Part of a small language model's weights.
Size: 22 layers, 18.3M parameters.
Architecture: RMSNorm before each block, untied embeddings.
Training: 1024M tokens, 3907 steps.
Each number is 128 + 24 x the weight over its row's rms, rounded and kept within 0 to 255. Layers, rows and columns count from 0. The size above them is the row's rms in percent of the matrix's.

# layer 16 MLP down, 256x704, rms 0.115, rows 64-141, columns 440-527
size [ 99 101 104 102  94  98 105  96 100 103 101  96  97 104 104 102  98  99 108  96  99  94 102  98 101  99 100  98  97  99 105  99 101  99 100  98 101  99  97 101 100 102 101  97 100 103  96 101 102  97 107  98  99  97 103  97 102  97  99 100 101 100  99  96  99  98  98  99 102  99  98  98  99  97 102 100 100 104]
[[125 138 156  60 133 132 168 133 124 148 160 138  99 179 111 105  74 112 137 129 137 107 116 129 113 147 122 149 138 145 145 173 135 145 100 188 134 107  99  71  97 139  72 140 137 151 160  98 121 140 138 154 105 123 131 118 141 144 132 137 124 122 127  98 122 131 112 122 157 118 156 139 163  90  99 154 118 114 121 146 142 109 110 119 123 100 132 127]
 [139 177 129 102  99  98 130  95  87 122 152  94 120 148 100 105 146 116  89 125  68 104 138 107  98 145 141 113 137  95 183 128 146 114 153  89  95 143 135 128 121 181 142 127 165 124 120 150 102  93 111 127 104 136  93 164  69 112 113 173 185 183 122 152 125 129 117 139  93 106 144 157 154 118 140 134  71 125 126  91 117 174  97  86  62 118 129  97]
 [102 109 127 133 115 154 152 148 146  96 130 131 143 133 137 135 142  89 110 137  80 140 126 130  55 144 140 134 146 109 116 128 116 122 126 124 165 117 131 115  87 129 122  95 132 139 150 120  78 106 155 143  90 173 106 186 130 133 112 124 144 135 124 128 143 128 134 137  74 113 150 131 135 164  86 148 102 107 104 141 143 148 162 112 107 130 108 123]
 [155 115 136 113 130 115 120  87 143 106 107 158  97 138  90 128  96  90 122 125 148 107 143 117 139 106 136 125 152 114 133 151 137 136 154 135 103 123 137 155 124 115 118 145  90  86 137 126  93 159  65 144 122 131 174 141 129 109 130  96 140 121 157 108 156 155 115 135 182 112 117 120 147 120 126 122 146 177 111 126 161  90 110 199 140 128 149 114]
 [112 141  99 148 180 102 107 125  88 130 150 169 123 108  86 155 148  88  98 111 132  95 133 105 126 114 154 158 135 108 119 139 117 142 113 152 141 100 118  99 135 132 169 144 117 142 118 166 116 134 114 127 130 123 141 134 159 182 110 109 102 163 125 157 143 140 135  98 112  90 100 132 135 133 158 132 168 149 111  96 151 151 127 151 152 115 124 164]
 [178 101 118 144  94 154 121 102 144 130 151 128 184 132 106  97  91 125 127 106 137 127 116 145 142 157 134 103 148 140 154 123 163 101 123 115 132 113 110 136 106 142 106 144 101 134 110 133 105 143 122 126  88 145 143 103 146 157  89 157 129 124 146 114 109 109 143 114 137 140  98 121 120 160 137 176 164 110 132 151 189 105 119 147 154 129 109 164]
 [133 117 110 122 145  68 136  98 123 157  89 132 137  86 131 162 105 132 120 128 141 175 127 147 115 159 120 160 154 125 105 103 108 145 145 100 114 197 106  68 127 150 129  97  94 102 133 107 122  85 148 162 115 134 136 119  85 151 138 166 124 120 128 104 153 136 144 176  93 138 139 144 160 126 100 127 156 142 139 144 126 140 142 124 109 147 111 185]
 [183 126 138 107 153 110 138 119 121 140 130 126 147 169 103  98 114 161 110 132 118 173 126 120 217 121 132 129  97 119 139 131 155 144 101  89 103 136 165 123  96 145 138 112  96 128 158 142 130 143 104 130  73 173 131 126 107 113 160 167  94 134  96  58 102 129 136 134 122 150 156 118 112 154  86 119 129 105 138 113 143 110 108 124 116 142 123 150]
 [119 133 128 134 146 123 141 135 130 122  87 129 142 152 125 138 130 161 141 107 114 109 125 127 156  98 100 167 124 125 128 137 145 122 134 130 114 140 149 120 113 117 151 116 147 106 137  81 119  88 144  74 138 110  82 123 144 137 115 120 113 121 139 124 119 129 135 119 137 119 154 111 113 109  88 174 140 122  81 140 194 150 149 101 124 102 118 149]
 [108 141 141 185 108 121  76 103 116 130  86 174 130  67 132  68 142 118 114  99 142 132 154 126 103 104 146 120 155 152  88 121  90 121 117 125 167 122 113 155 113 126 161 179 132 123 139 119 107 123 128 135 109  62 158 118 119 123 131 128  78 108 126 148  71 153 136 159 126 157  90  97 128 122 121 129 111 159 119 163 158 111 164 123 177 118 165  91]
 [187 148 149 107 165 131 138 102 107 157  66 130 163 164 154 103 193 136  91  66 140 115 150 152 113 130 140 100 106 124  82 155 111 149 165 133  64 115 107 110 124 166  99 139 129 120  71 160 110 153 151 115 130 107  87 157 148 137 138 120 124 117 156 121 160 145 156 141 113  95 138 136 103 143 113 167 101 125 145 144  74 165 148 125  86 112 159 130]
 [ 99 139 137 153 148  93 142 145 103 198 133 147 101 144 111 153 110 139 164 132 106 151 148 144 142 157 135 181 123 117 127 109 128 138  91 127 121  92 149 133 111 135 146 132 130 103 117 135 104 141 146 102 154 147 132 119  99 117 145 101 147 128 128 150 120 104 113  88 111 126 101  92 102 143 157 155 156 114  96 103 180 126 140 124 122 104 125 120]
 [161  86 150 132 137 142 142 148 120 117 123 157 127 115 116 135 141 122  97 103 159 112 124 152 108 100 133 139 139  96 120 103 117 144 148 103  79 143 139 138 161 161 116 110 140 113 162 148 107 134 101 167 116 135 152 116 102 147 135 170 134 146 136 108 112 121  94 114 104 157 119 153 140 155 159 161 112 144 152 128  90  78  82 141 140 166 164 176]
 [134 156 137 164 108 117 164 112 153 128 143 152 116 105  92 123 119 108 129 140  87 165 116 124 120 126 130 141 116 150 135 116 116 128 118  76 142 111 143 114 126  91 125 126 140  84 147 105 182 116 100 117 163  99 134 171 118 190 117 123 106  83 119 151  88 118  92 143 129 131  94 162 104  84  95 111 129 140 140 179 150  89  90 128 172 140 174 112]
 [151 189 146 160 137 135 150 116 116 110  75 128 147 139 106 164 137 122 127 117 139 147 143  69 137 135 141 137 129 144 117 166 118 135 141 130 143 120 105 125 113 139 135 150 122 109 106 148 120 125 146 116 172  90 119 184 119 161 136 126 153  75  91 117 136 105 118 142 115 107 123 166 139 158  96 105  86 135 180 106  90  97 127 127 153 147 153  75]
 [131 155 103 126 147 153 140 162 110 112 136 115 127 163 118 141 137 142 107 162 103 135  91 118  73 123 123 103 130 120 122 105 154 112 112 124  90  91 122 115 124 102 129 125  98 127 152 147 158 155 129  99 145 111 113 117  88 116 104 111 145 126 142 147  94 139 149 147 142 123 135 104 170 116 134 135 131 176 134 138 134  97 125 120 141 113 142 124]
 [163 130 152 119 150 142 115 126 122 154 157 144  98 110 121 125 149  53 115 121 115  95 109 136  72 129 114 124 130 115 122 124 138 142 141 133 106 103 142 110  86 146 155 112 147 142  88 138 153 173 144 164 155 117 129 134 159 144 116 121 146 115 117  98 132 136 144 173 103  92 163 125 112 135  97 129 121 145 167 116  93 124  95  96 142 119  74  58]
 [144 152 135 156 147 108 118  94 161 114 158 187 101 147 134 130 143 145 111 116 179 134 143  73 137 123 130 148 106 107 111 137 137  96 117 117 136 115 111 100 139  90  85 144 149 114 141 138 163 125 161 120 107 157 115 144 128 122 143 112 119 154 109 122 154 135 142 152 149 156 111 157 115 145 147  98 125 126 111 141 150  96 141 103 103 141 135 107]
 [152 104 164 132 136 154 160 130 150 138 111 150 160 149 150 101 133 149 137 146 121 126 114 136 123 115 149 165 129 124 115 148 140 166 120 117 120  98 152 163 103 155  85  94 123 166 124 165 102 143  97 117 150 127  97 132 113 125 125 136 126 119 130 137 151 145 125 127 112  87 150 148  79 120 126 138 134 142 142 155 102 113 125 118 147  97  91  98]
 [ 53 136 122 126 171 170 134  96 127 125 123 114  97 133 155 136 118 153 123 140 160 131 115 128 134 111 151 115 183 172 150 120 147 118 124  88 125 114  51 138 125 136 120  74 143 110 132 113 129 148 118 116 105 135 131 103 163 151 111 127 135 142 106 129 105 122 101 108 131 163 154  67 141 130  92 130  97 147 123 156 104 180 136 118 127 158  89 145]
 [108 131  62 145 109 162 135 140 148 204  99  94  67 105 129 122 140 136 150 156 109 133  82 151 131 107 120 153 120 125  91 160 124 120  86 115 138  97 154 104 121 136 134 169 134 149 145  96 115 142 144 154 119 111 138 145 131 131  98 125 112 167 178 159 138 102 149 114 116 103 145  98 155 141 142 127 146 146 167 126 189 137 124 146 111 100 126 178]
 [128 140 128 131 156  92 121 131 163 131  91 138 107  87 124 149 158 135 185 120 114  99 158 110 141 158 126 139 129 114 109 132 133 131 134 131 137 139  75 169 111  79 117 150 170 170 101 115 128 135 144 126 141 132 107 141 133 144 128 165 150  89 103 175 141 139 145 149 134 151 145 107 142 115 155 149 182 155  83 141 169 151 118 122 105 133 103 142]
 [150 159  93 157 127  96 104  94 109 131  99 149 137  94 129 152 119 137 129 151 142 135 135 136  96  85 146 133 144 148 172 161 110 115 110  98 145 128 144 123 111 151 162 114 120 164 124  99 118  88 138 104 170 118 139  81 169 147  72  84 131 159 127 116 151 145 115 138 121 149 118 162 146 126 116 155  87 116 117 110 125 103 151 123 156  91 130 141]
 [ 98  99 112 101 138 103  91 114 148 144 125 118 138 106 132  90 150 133 153  95 140 125 131  97 169 119 120 130 101  92 119 106 145 127 126 139 125 172 116  85 123 135 106 135 139 111 115 114  83  83 123 159 109 162 112 150 113  96 102 153 129  88 157 139 140 107 108 108  72 134 127  88 164 138 109 114 134 120 115 154 140 152 135  86 106 125 156 106]
 [ 66 127 146 120  71 101 128 150  81 145 130 110 124 136 134 113 143 123 129 127  94 103 150 178 141 136 134 143 128 102 132 117 126 132  90 109 152 144 141 125 132 163 165 129 123  87 182 156 141 131 156 122 140 125 132 153 166 144 155 111 129 107 121 141 181 121 133 120 126 114 143 142 137 134 149 146 124 142 148 115 137 125 145 163 129 116 147 118]
 [152 151 146 138 152 136 127 126 126 162 123 128 111 129 156 126 144 119 114  94 107  91 109 134 125 154  92 110 157 135  98  92 120 110 171  89 165 130 151 167 125  93 110 138 154 131 155  87 104 146  95  96 107 150 167 124 171 103 137 143 143 160  96 123 131 120 126 168 137 144 163 138 136 140 148 163 122 148 119 112 140 132 115 130 144 143 148  97]
 [132 142 121 151 124 179 122 100 125 155 156 167 143 107 133 126 115  83 109 138 115 114 144 105 162 146 118 144 117 130 196 124 128  83 128 128 145 126 175 144 148 103 159 148 118 148 127 166 109  78 165 154 161 132 105 120 153 101 154  93 152 106 112  64  63 149 139 155 114  93 187 135 162  77 135 114 155 141 120 121 122 134 138 152 144 101 150 114]
 [133 151 126  99 134 108 155 145 137 122 178 116 103 145 132 134 138 159 117  92  88 127 157 105 106 118 118 102 131 146 118 109 131 182 122  89 124 174 123 104 117 106 122 131 177 133 150 136 114 179 163  91 113 142 157 139 120 168 137 186 129 144 103 180 128 114 133 127 108 139 145 144 144 135 126 159 111 145 112  89  95 171 137 102 134 119 124 125]
 [ 94 134 178 110 126 148 104 155 151 148 153 151 113  71 142 139 106 144 130 128 109 106 118 129  99 114 132 161 121 145 129 107 127 117 153 146 141 160 126 111 124 128 142 137 160 110 118 152 109  81 173 157 124 126 110 174  64 139 110  58 132 121 136  87 201 178 136 159 123  77 140 156 127 108 137 111 130 114 143 154 102 110 159 127 146 122 112 143]
 [140 199 129  80 152 103  60 145  88 131 151  95 116 114  93 112 153 127 137 126 137 114  68  97 152 119 136 155 119 148 149 172  85  98 125 112 128 101 114  91 140  99 125  86 103 136 131 158 101 130  77 156  95 128 157 146 131  60  98 137 135 160 131 126 140  89 138 171 135 165 123 132 148  90  81 133 137 141 146 142 135 160 161 118 122 188 154 146]
 [121 119 153 146 120 116 124 156 130 118 144 122 113 173 103 129 136 156 138 113 117 126 153 143 169 108 181 130 114 124  79 153 148 123  95 127 109 108 124 102 142  98 140 127 166 117 122 149 142 174 141 147 139 140 133 138 108 160 124 164  99 117 109 162 139 137 113 116 126 132 156 152 152 180 127 138 132 129  77 182 123 148 109 123 103 121 139 177]
 [194 129 102 103 122 139 143 121  99 111 123 115  96 116  78 109 184 166 125 129 105 133 115 157 102 129 109 162 169 132 152 133 124 136 136 139 111 139 150 125 150 139 103  97  81 133 153 137  99 143 131 122 132 125 147 121 152 117 109 116 142 125 150 109  99 144 132 143 134  77  82 128 153 124 118 115 154  93 105 124 128 143 164 108 141 143 116 126]
 [ 82 124 163 140 147 140  92 150 147 122 107 153 165 116 115 147 165 114  99 133 194 109 166  85 102 104 112 152 133 145 170 129  87 108 141 131 123 148 154 171 126 139 108 140 182 102 123 124 138 101 131 158 109 111 137 138 154 153 149 122 155 146 118 123 169 117 141  89 104  96  96  99 130 135 122 130 150 108 134 124 143 150 129 163 141  98 109 146]
 [104 134 165 112 128 129 148 135 121 125 103 138 119  74 138 136 131 140 138 109 112 106 124 142 147  97 115 144  87 147 120 127 100 130 101  67 128 146 129 171 111 120 128 125 144 130 124 146 119 129 142  73 115  96 101 112 127 103  95 111 125 166 122 101 106  49 154 155  77 148  90 132 178 144  80 146 133 130 106 144 137 126  94 119 112  93 125 145]
 [133  91 133 124  91 149 122 135 100 126 148 132  79  86  87 123 122 128 139  93 103 129 117 119 145 125 143 116 134  70 129 116 127 115 153 116 140 178 130 109 149 111 156 184 109 109 142 112 126  94 114 126 166 101 115 135 132 127 145 135 162 148 136  95 140 148 138 133 113 113 106 156 110 147 108 140 116 131 119 152  94 153 127 109 138 171  75 159]
 [150 140 117 131 142 120 145 150 116 113  88 133 141 157 143 134 117 127 131 139 134 117 116 112 145  97 107 159 111 132  99 172 108 121 102 135 143  76 128  99 132 130 122 135 121 105 117 172 137 157 139 136 121 121 106 178 124 133 170 118  75 122  81 136 116 126 102 149  95 154 130 121 161 157 147 134 121 101 142 154 113 125  94  71 149 138 136 115]
 [113 136 198  86 132 107 152 124 141 145 136 104 102 162  99 123 107 114 150 138 124  82 133 153 110 137 114  94  74  83 129 172 119 133 117 169 140 154 107 108  90 113 128 142 124  86  78 114 112 123  97 111 106  95 114 117 157 181 100 118 124 106 108 160 121 158 121 142 116 121 130 133 158 140 113 133 128 175 151  85 120 125 139 141 114 111  80 159]
 [145 132 138 144 149 123 139 140  87 133 107 107 162 138 109 154 169 111 120 124 152 162 119 149 152 179  95 143 129 126 129 132 113 111 133 162 135 109  62 141 149 106 101 134 141 142 153 123 124  93 146 131 108 135 144 141 161 120 118 126 125 154 150  94 129 139 138 175 119 140 154 110 151 129 123 145 149 178 137 121 102  98 136 143  76 117 119 132]
 [135 136 148 138 113 131 130 109 151 165 140 192 111 100 110 121 114 152  75 128 151 110 105 132 163 138 134  87  88 150 131 130 109  82  87 152 146 166 134 111 109 148  83 160 136 140 114 148 154  73 103 127 128 157 113  95  96 122 113 151 124 121 119 113 161 116 138 154 128 126 132 149 172 125 142  92 181 159 145 132 122 107 131 136 121  92 100  99]
 [136 131 131 164 102 154 105 163 144 165 122 155 141 132 156 109 163 131 175 127 138 123 121 121 133 140 149 107 170 125 113 118 140 110  77 142 164 139 147 133 128  93 109 118 116 134 105 135 113 147 137  94 158 108 179 147 106 108 133 173 100 156 164 127  78 143  91 143 103 121 109 131 140 159 153  87 142 105  84 116 146 128 156 137 145  77 139 164]
 [148 136 144 164 126 124 100 140 114  92 148 136 127 134 130 146 109 130 130  90 137 128  96 120 127 124 131 144 161 166 109 101 120 138 150 115 121 120 126 128  94 111 126 114 181 130 144 123 116 148 154  96 141 141 138  96 107 108 158 139 144 120 102 118  94 124 131 100 125  89 132  90 121 112 143 141 143 172 121 147 129 136 117 121 132 118 124  96]
 [126 113  98  81 130 166 183 134 151 134 134 100 120 133 167 116 133 153 108 153 109 135 140 135 110  92 144 138 154 139 160 137 181  76 122 127 131 136 142 131 163  58 134 172 157 122 140 120 141 104 129 154 143 137 118  89 139 133 114  89 149 135 107 160 116 127  85 132 115 107 123 126 121 142 124 137 111 140  91 144 151 155 143 150 168  97 162 150]
 [147 132 106 170 113 136 156 114  85  61 152 100 164 125 120 147  81 151 131 142 130 116  67 151 117 144 105 139 113 113 142 148 115 108  91 195 112 152 133 109  86  99 159 122 144 117 152 112 110 142 114 119 137 163  96 115 117 109 130 100  94 139 111 151 146 165 111 149  93 129 111 114 115 105 169 139  84 127 112 159 161 165 108 147 144  94 120 134]
 [171 112 147 129 129 115 139 150 155 115 141 133 105 105 184 113 138 105 121  95 176 142 143  85  84 139 152 130 146 132 116 111 120 140  82 127 164 117  69 159 129  74 139 169 117 148 121  90 106 153 163 137 151 104 123 118 147 116 122 138 119 123 156  80 129 106 160  86 125 139 146 173 132 108  90 132 128 123 113 162 159 114 124 160 123 105  90 123]
 [110  96 118 124  98 128 126 143 144 110 115 142 140 134  89 117  78 102 127 131 144 126 151 124 138 125 121 106 110 113 123 131 127 111 121 149 121 119 107 127 164 127 117 146 102  74 142 141 151 110  90 116 127 151 108 127 155 108 101 101  77 115 113  85 134  88 130 109 123 137 112 176 155 129 127 169 139 103 183 120 136 159  63 154 112 131 117 132]
 [126 155  87 140 132 107  71 148  68 124 101 169  81 124 146 121  94 128 113 102 137 109 149 122 124 141 117 126 111 100 118 139 124 104 107 122 119 186 118 100 130 123  69 158 150 128  76 131 127 122 134 137 147  93  95 128 148 140 124 108  94 168 168 120 130 124 144  84 160 131 119 123 169 164 149 128 131 117 163 152  97 147 158 103 164 133 120 133]
 [161 125 119 133 137  85 114 168 105 139 126 155 124 156 123 131 129 111 135 137 127 167 133 122 135 139 175 147 114 117 151 141 110 196  99 105 175 110 117 123 132 114  94  89 135 128 158  88 140 142 103 145 112 141 145 106 149 144 101 109  77 115 141 155  74 133 129 121 156 133 133 123 158 101 109  64 155 135 182 118 113 119 214 120 141 115 121 104]
 [ 95 107 117 143  78 137 123 109 145 109 147  97 121 115 100 161 131  78 153 132 149  83 107 122 141 125 136  93 127  62 125  94 101 120 134  92 148 144 159 130  99 101 127 177 140  91 156 119  98  88 124 124 100 165 105 137 116 147 140  94 136 133 164 115 123  97 127  94 101 118 141 109 111 121 145  74 151 181 146 114 140 112 114 130  96 164 151 118]
 [134 121 131 140 154  86 116 116 101 139 167 127 182 118 174 113 155 108 116 136 163 104 188 124 147 140 137 100 155 149  91 110 142 154 147 146 132 101  88 138 130 155 128 126 134 114 124 108 140 135 131 109 156 141 114 114  92 122 100 134 111 125 143 147 112 131 176 157 139  92 135 125  98 109 113  99 109 140 145 204 129 119 138 133 121 129 135 168]
 [132 153 151 151 118 119 128 145  95 144 116 118 118 130 124 124 145  97 107  98 133 138 156 150 145 130 124 143 140 115 146 136 147 130 164 135 147 127 112 152 144 173 145 140 110 108 143 136 107 178 108 172 176 107 128 125  99 102 164 117  99 140 173 126 104 135 126  53 104 149 198 154  86 131  79  91  60 127 149 150 113 118 154 117 120 115  68 138]
 [115 118 128 151 161 164  47 129 111 129 138 132 122 125 138  88 120  92 110 101 101 108 104 128 130  95 137 123 150 113 154 116  99 104 133 119 123 157 140 135 137 102 132 117 101 116 144  82 144 122 137 113 122 136 152 125 153  91 130 131 136  92 115 145 181 134 162 128 129 158 112 143  94 144 100 176 184 148 140 105 177 155 140 122 126 117 140 150]
 [140 147 114 103 123  98 138 158 154 126 106 140 136 153  69 142 123 128 163 130 108 105 141 157 160 111 113  84 144 115  66 144 108 131  95 130 149  96 146 137 114 124 158 123 140 126 108 125 102 162 105 114 193 125 135 130 136 148 142 106 133 109 112 144  77 128  97 141 160 123 128  88 108 116 166 145  99 154 159 126 135 135 151  96 129 122 146 152]
 [114  88 123 142  93  69 114 113 124 140 115  93 152 139 145 142 134 137 151 136 114 109  87 126 127 144 114 107 147 101  92 159 132 169 166 117  81 125 157  96 130 153 139 109 150 150 133 118 106  93 155 114 151 159  97 127 141 141 121 139  70 110 147 131 144 106 164 107 115 130 135 136 153 138 139 136 143 146 115 103 139 119 153 102 117 146 147 145]
 [187 125 173 133  85 167 166 147 134 109 127  98 118 144 142 146  92 159 126 166 173 123 136 146  94  83 155 121 108 136  95 133 116 154 139 129 113 115 127 110  94 122 124 137 117 128 153 144 146 137 117  95 110 116 186 132 100 119 161 113 155 137 135 152 170 142  97 149 152 151 108 103 153 129 123 134 108 140  93 132 116 141 116 139 158 131 143 124]
 [116 146 149 151  89 120 147 127 124 166  97 117 110 118  79 135 114 132 105 141 163 129 151 104 121 105 114 116 104 153  76 133 165 139 146 115 114 126 148 151 159 143 104  84 137 128 171 140 150 135 132 124 155 135 142 120 157 113 170 149 157  96 162 128 157 171 126  94 148 120 125  91 106 122 172 140 122 109  93  59 163 133 126 142 134 173 116 136]
 [ 97 144 117  96 117 124 120 161 104 139 137 143  98 134 127  91 114 130  95 130 166 154 122  93 124 166 143 129 143 136 126 136 133 105 109 153 158 141 121 157 101  89  79 151 115 127 141 131 133 142 138 144 133 126 161 126  91 114 118 174 125 207 144 122 124 117 135 151 144 136 181 138 100 131 140 124 119 123 106 122 113 118 160 117 120 148 145 135]
 [177 127  78 128 119 119 168 131 117 112  98 116 181 126 134 132 138 127 106  94 114 152 124 145 191 134 125 126 128 118 129 147 121 129 120 127 144 132 143 118 123 130 131 173  90 133  96 129 139 133 149 118  85  92 110 128 181 163 130 102 133 151 152  78 151 126 124  97  96 137 152 140 140 139 111 127  93 136 173 111 132 134 113 102 129 123 142 112]
 [165 148 135  88  95  94 142  93 150  80 181 149 155 125 132 107 116 129 119 155 107  90 144 115 134 170 169 126 154  94 121 146 116 130 143 132 126 119 148 103 143  90 143 128 144 118 136 104 142 109 121 149 166 170 105 112  99 116 139  98 142 132 115  90 199 149 161 162 119 162  93 135 122 127 112 175 125 134 159 172 130 111 148 138 105 148 138 117]
 [119 174 123 158 112 157 103  79 124 125 116 115 174 132 132 111 162 159 125 116 151 135 115  79 100 165 119 107 105 146 169 116 128 143 144  88 121 109 137 110 132  76 123 157 158  78  94 122 135 151 147 127 130 124 154 152 138 127 180  67 118 115 129 121 145 130 159 154 154 106 104 156 125 129 131 147 143 126 117 159 105 135 149 133 124 109 102 137]
 [112 107 132 104 147 101 157  73 104 137 155 154 120 139 116 141 147  65 131 138 135 148 128 112 120 120 131 127 123 113 133 125 134 133 143 115 112 132 132 111 158 115 123 122 117  90 116  83 157 114 136 118 108 156 125 151  87 133 125 180 139 115 135 115 127 135 145 143 147 147 151 127 114  66 137 151 132 140 152  61 125  80 123 106 152 140 141 111]
 [ 72 158 130 152 138 122 135 144 132 137 106 139 157 134 116 148 118 162 115 110 160 147 128 133 122  96 178  96 133 107 165 124 147 130 157 107 121 110  91  73 143 121 140 152 152 143 115 133 141 163 103 142 147 104 130 129 119 136 132 147 122 167 168 128 171 138 126 114 147 141 137  99 109 125 129 130 102 107 124 116 130 130 151  79  90 126 167 137]
 [135 114 170 127 136 119  89 121 115 136 112 153 184 114 167 110 131 193 135 109 117 122 127 123 172 124 126 123 141  89 114 162 112 132 136 134 132 111 144 116 116 149 156 125 163 122 140 103 112 118 125 153 119 146 163 108 180 141 138 114 120 139 126 139 109 150 143 116 135 155 133  82 124 141 151 144  96 135 131 157 199 154 147  92 126 134 107 145]
 [156 141  86 131 136 119 135 143 161 133 128  99 147 114 123 143 119 118 137 110 113 124 121 145 121 147 106 175 150 101  98 127 152 106 120 122 109 165 146 126 142 132 127 112 145  97 146 126 116 120 192 151 134 145 136  70 138 124 118  99 134 144  96  97 145 162 165  88 135 154  75 121 107 116 113  97 120 103 155 148 145 157 139 129 148 148 153 122]
 [123 125 132 171 153 131 131  97 141 124 142 181 100 135 139 116 114 149  96 138 154 121 112 110 130 128 173 153 154  95 110 151 100  91 165 105 159 146 131  98  98 145 139 112 122 124 148 128  93 120 112 118 138 114  78 120 117 157 177 116 146 105 133 111 108 124 181 187 131 117 128 128 110 138 171 105 120 113 111 142 138 120 139  99 104 126 142 121]
 [150  79 133  85 106 132 131 139 113 151 124 129 139 154 163 130 115 120 140 144 149 107 116 137 168 105  99 116 149 116  85 125 113 108 152 123 209 163  83 168 137 154 144 106 136 114 153 111 134 117 131 123 139 132 117 116 152 151 131 118 126 134 151 145 114 130 159 143 119  83 156 124 108 121 108 100 113  96 140 161 141 130 167 153 160 119 113 129]
 [132 104 101 107 172  73 114  91 134  95 116 121 110 153 147 150 138  54 150 155 148 119 120 135  93 130 169  94 144 140 114 127 127 166 143 134 157 118 140 133 131 173 127 130 125 121 125 109 130 123 163 114 112 113 106  93 120 111 126 147 131 135 140 136 124  92  68 111 129 203 108 139 162 116 122 156 166 135 135  74 138 130 128 133 150 175 151 121]
 [137 108  84 122 130 139 117 168 137 143 151 131 110 177 143 155 121  87 142 115 112 101  97 136  94 132 178 163 112 143 103 156 135 138 123 176 142 107 143  71 104 131 117 145 118 141 156 152 121  97  96 114 137 165 152 154 178 131 110  57  95 103 110 125 151 106 133 129 106 140  65 135 144  75 123 134 116 149 133 114 105 152 120 144 111 147 139 120]
 [114 142 116 171 172 121 178 134 138 153 115 129 152 101 131 143 161 126 154 112  80 123 129 132 134 132  94 149  71 114 110 121 136 129  98 130 114 167 159 128 106 162 161 129 161 145 144 137 119 159 115 165 158 102  62  53 129 155 128 141 159 108 181  73 151 103 118 131 108 157 147 122  84 120  99 143 118 115 141 133 115 138 120  57  52 101 137 125]
 [142  98 119 123 123 158 161 131 140  97 131 143 140 119 164 198  80  67  87  87 110 110 123  93 127 119 145 123 129 140  91 160 166 164 126 150 134  95 133 131 116  90 153 161 162  95 136 161  98 157 115 120 122 134 121 132 126 113 109 103 129 137 110 145 103 133 122  86 129  76 144 149  93 123  79 125 127 164 145 127 147 116 134 155 128 141  94 126]
 [132 168 149 131 133 157  90 161  87  65 178 142  85 146 107 180  91 137 121 120 132 159 127 121 106 132 150 129 125  89 158 122 123 131 142 132 124 132 118 116 122 157 132 178 118 149 168 129 162 135 130 145 104  98 159 141 102 125 141 117 149 106 171  99 122 157 156 156 109 105 123 114 101  90  97 129 135 137 117 122 156 157 150 135 165  90 114 116]
 [147 149  55 165 122 140 104 154 115 190 157 120 167 113 116 153 140 100 121 151 157 125 149 133 128 122  72 126 122 122 122 148 123 105  91 104 119 154  90 142 152  98 100 142 139 133 108 153 138 104 142 118 121  96 151 129  87 144  91 138 109 116  98 120 115 158 141 106 136 102  98 131 121 157 165 127 126 143 129  51 164 103 133  89 151 133 124 181]
 [101 149 119 159  88 119 172 151 205 121  97 132 125 115  98 137 132 104 168 109 135 110 132 133 141 160 144 111 106 125 132 155 138 104 157 132 143 181 132  91 152 146 100 153 149 143 123 129 131 103 162 121 112 156 143 138 106 113 128 120  94 131 105 107 158 158 174 113 140 128 103  92 141 145 119 142 144 122 124 119 122 135 132  97 105 130 116 110]
 [104 133 136 138 118 189 136  80 134 174  73 113 136 136 113 130 150 119 192 129 101 169 127 116 116 115 148 171 130 128 113 122 116 127 108 114 126 155 100 116 120  71 121 120 136 126 120 138 148 144 120 145 128 105 117 111 113 129 130 123 124 170 164 152 153 127 106 101 146 129 115 166 122 116 102 142 134 141 127 179 128 111 133 131 109 130 117  93]
 [ 92 114 140 152 132 153 136 150 151 124 128 166 138 108 102 151  82 132 115 136 104 129 134 128 109 102  92 108 100 164 201  89 153  84 121 123 127 112 169 149 161 123 115 108 119  91 155 118 148 101 108 127 109 177 154 115 123 137 122 187 117 102 143 116 127 108 129 138 130  83 159 117 141 128 160 136 144 137 129  98 135 131  99  91 132 130 115 118]
 [ 82 111 122 130 125 120 100 160 185  98 119 118 141  96 117 120 168 125 113 167 104 143 106 143 124 132 106 121 162 105 133 174 115 175 136 148 135 106 117 118 100 129 124 145 103 116 107 137  69 131 116 123 107 148 108 143 142 111 115 124  65 110 201 115 111  97 113 136 121 138  93 127 152 144 131 119 151 129 152 103  98 132 101 128  99 133 125 135]
 [126 124 146 128 104  89 126 128 154 155 116 153 146 144 119 109 103 142 110  99  89  87 128 133 136 130 122 129 121 123 148 153 108 110 145 120 158 157 174 159 115 108  86 146  68  90  92 145 146 140 124 183  89 151 122 146 127 129 123 149 117 115  98 105 126 115 150 108 129 169 140 169 157 133 132 164 124 119  96 122  89 171 159 155 138 164 188 132]
 [123  95 159 102 105  80 148 142 132 179 126 126 122 120  93  86 122 105 137  96 155 130 156 148 106 137 129 101 143 147 123 108 125 128 157 112 128  91 139 132 174 130 148 147 103 118 160 114  83 161 170  92 142 109 162 121 149 123 116 120 111 115 123 117 127 136 108 176 116 162 178  99  89 107 102  95 107 127 125 115 136 118 143 136 129 116 133 153]
 [161 122 156 116 109  98 141 103 121 130 120 153 132 137 108 103 117 172 109 116  93 120 118 101 115 147 178 158 108 126 125 124 111 123 145 112 130 152 165 122 137 151 160 138 111 144 158 131 131 184 139 117 144 122 151 103 140 138 110 111 128 118 137 154 141 160 115 119 120 123 132 157 156  85 124  89 114 147 118 168 119 117  97  89 145  69 146 140]]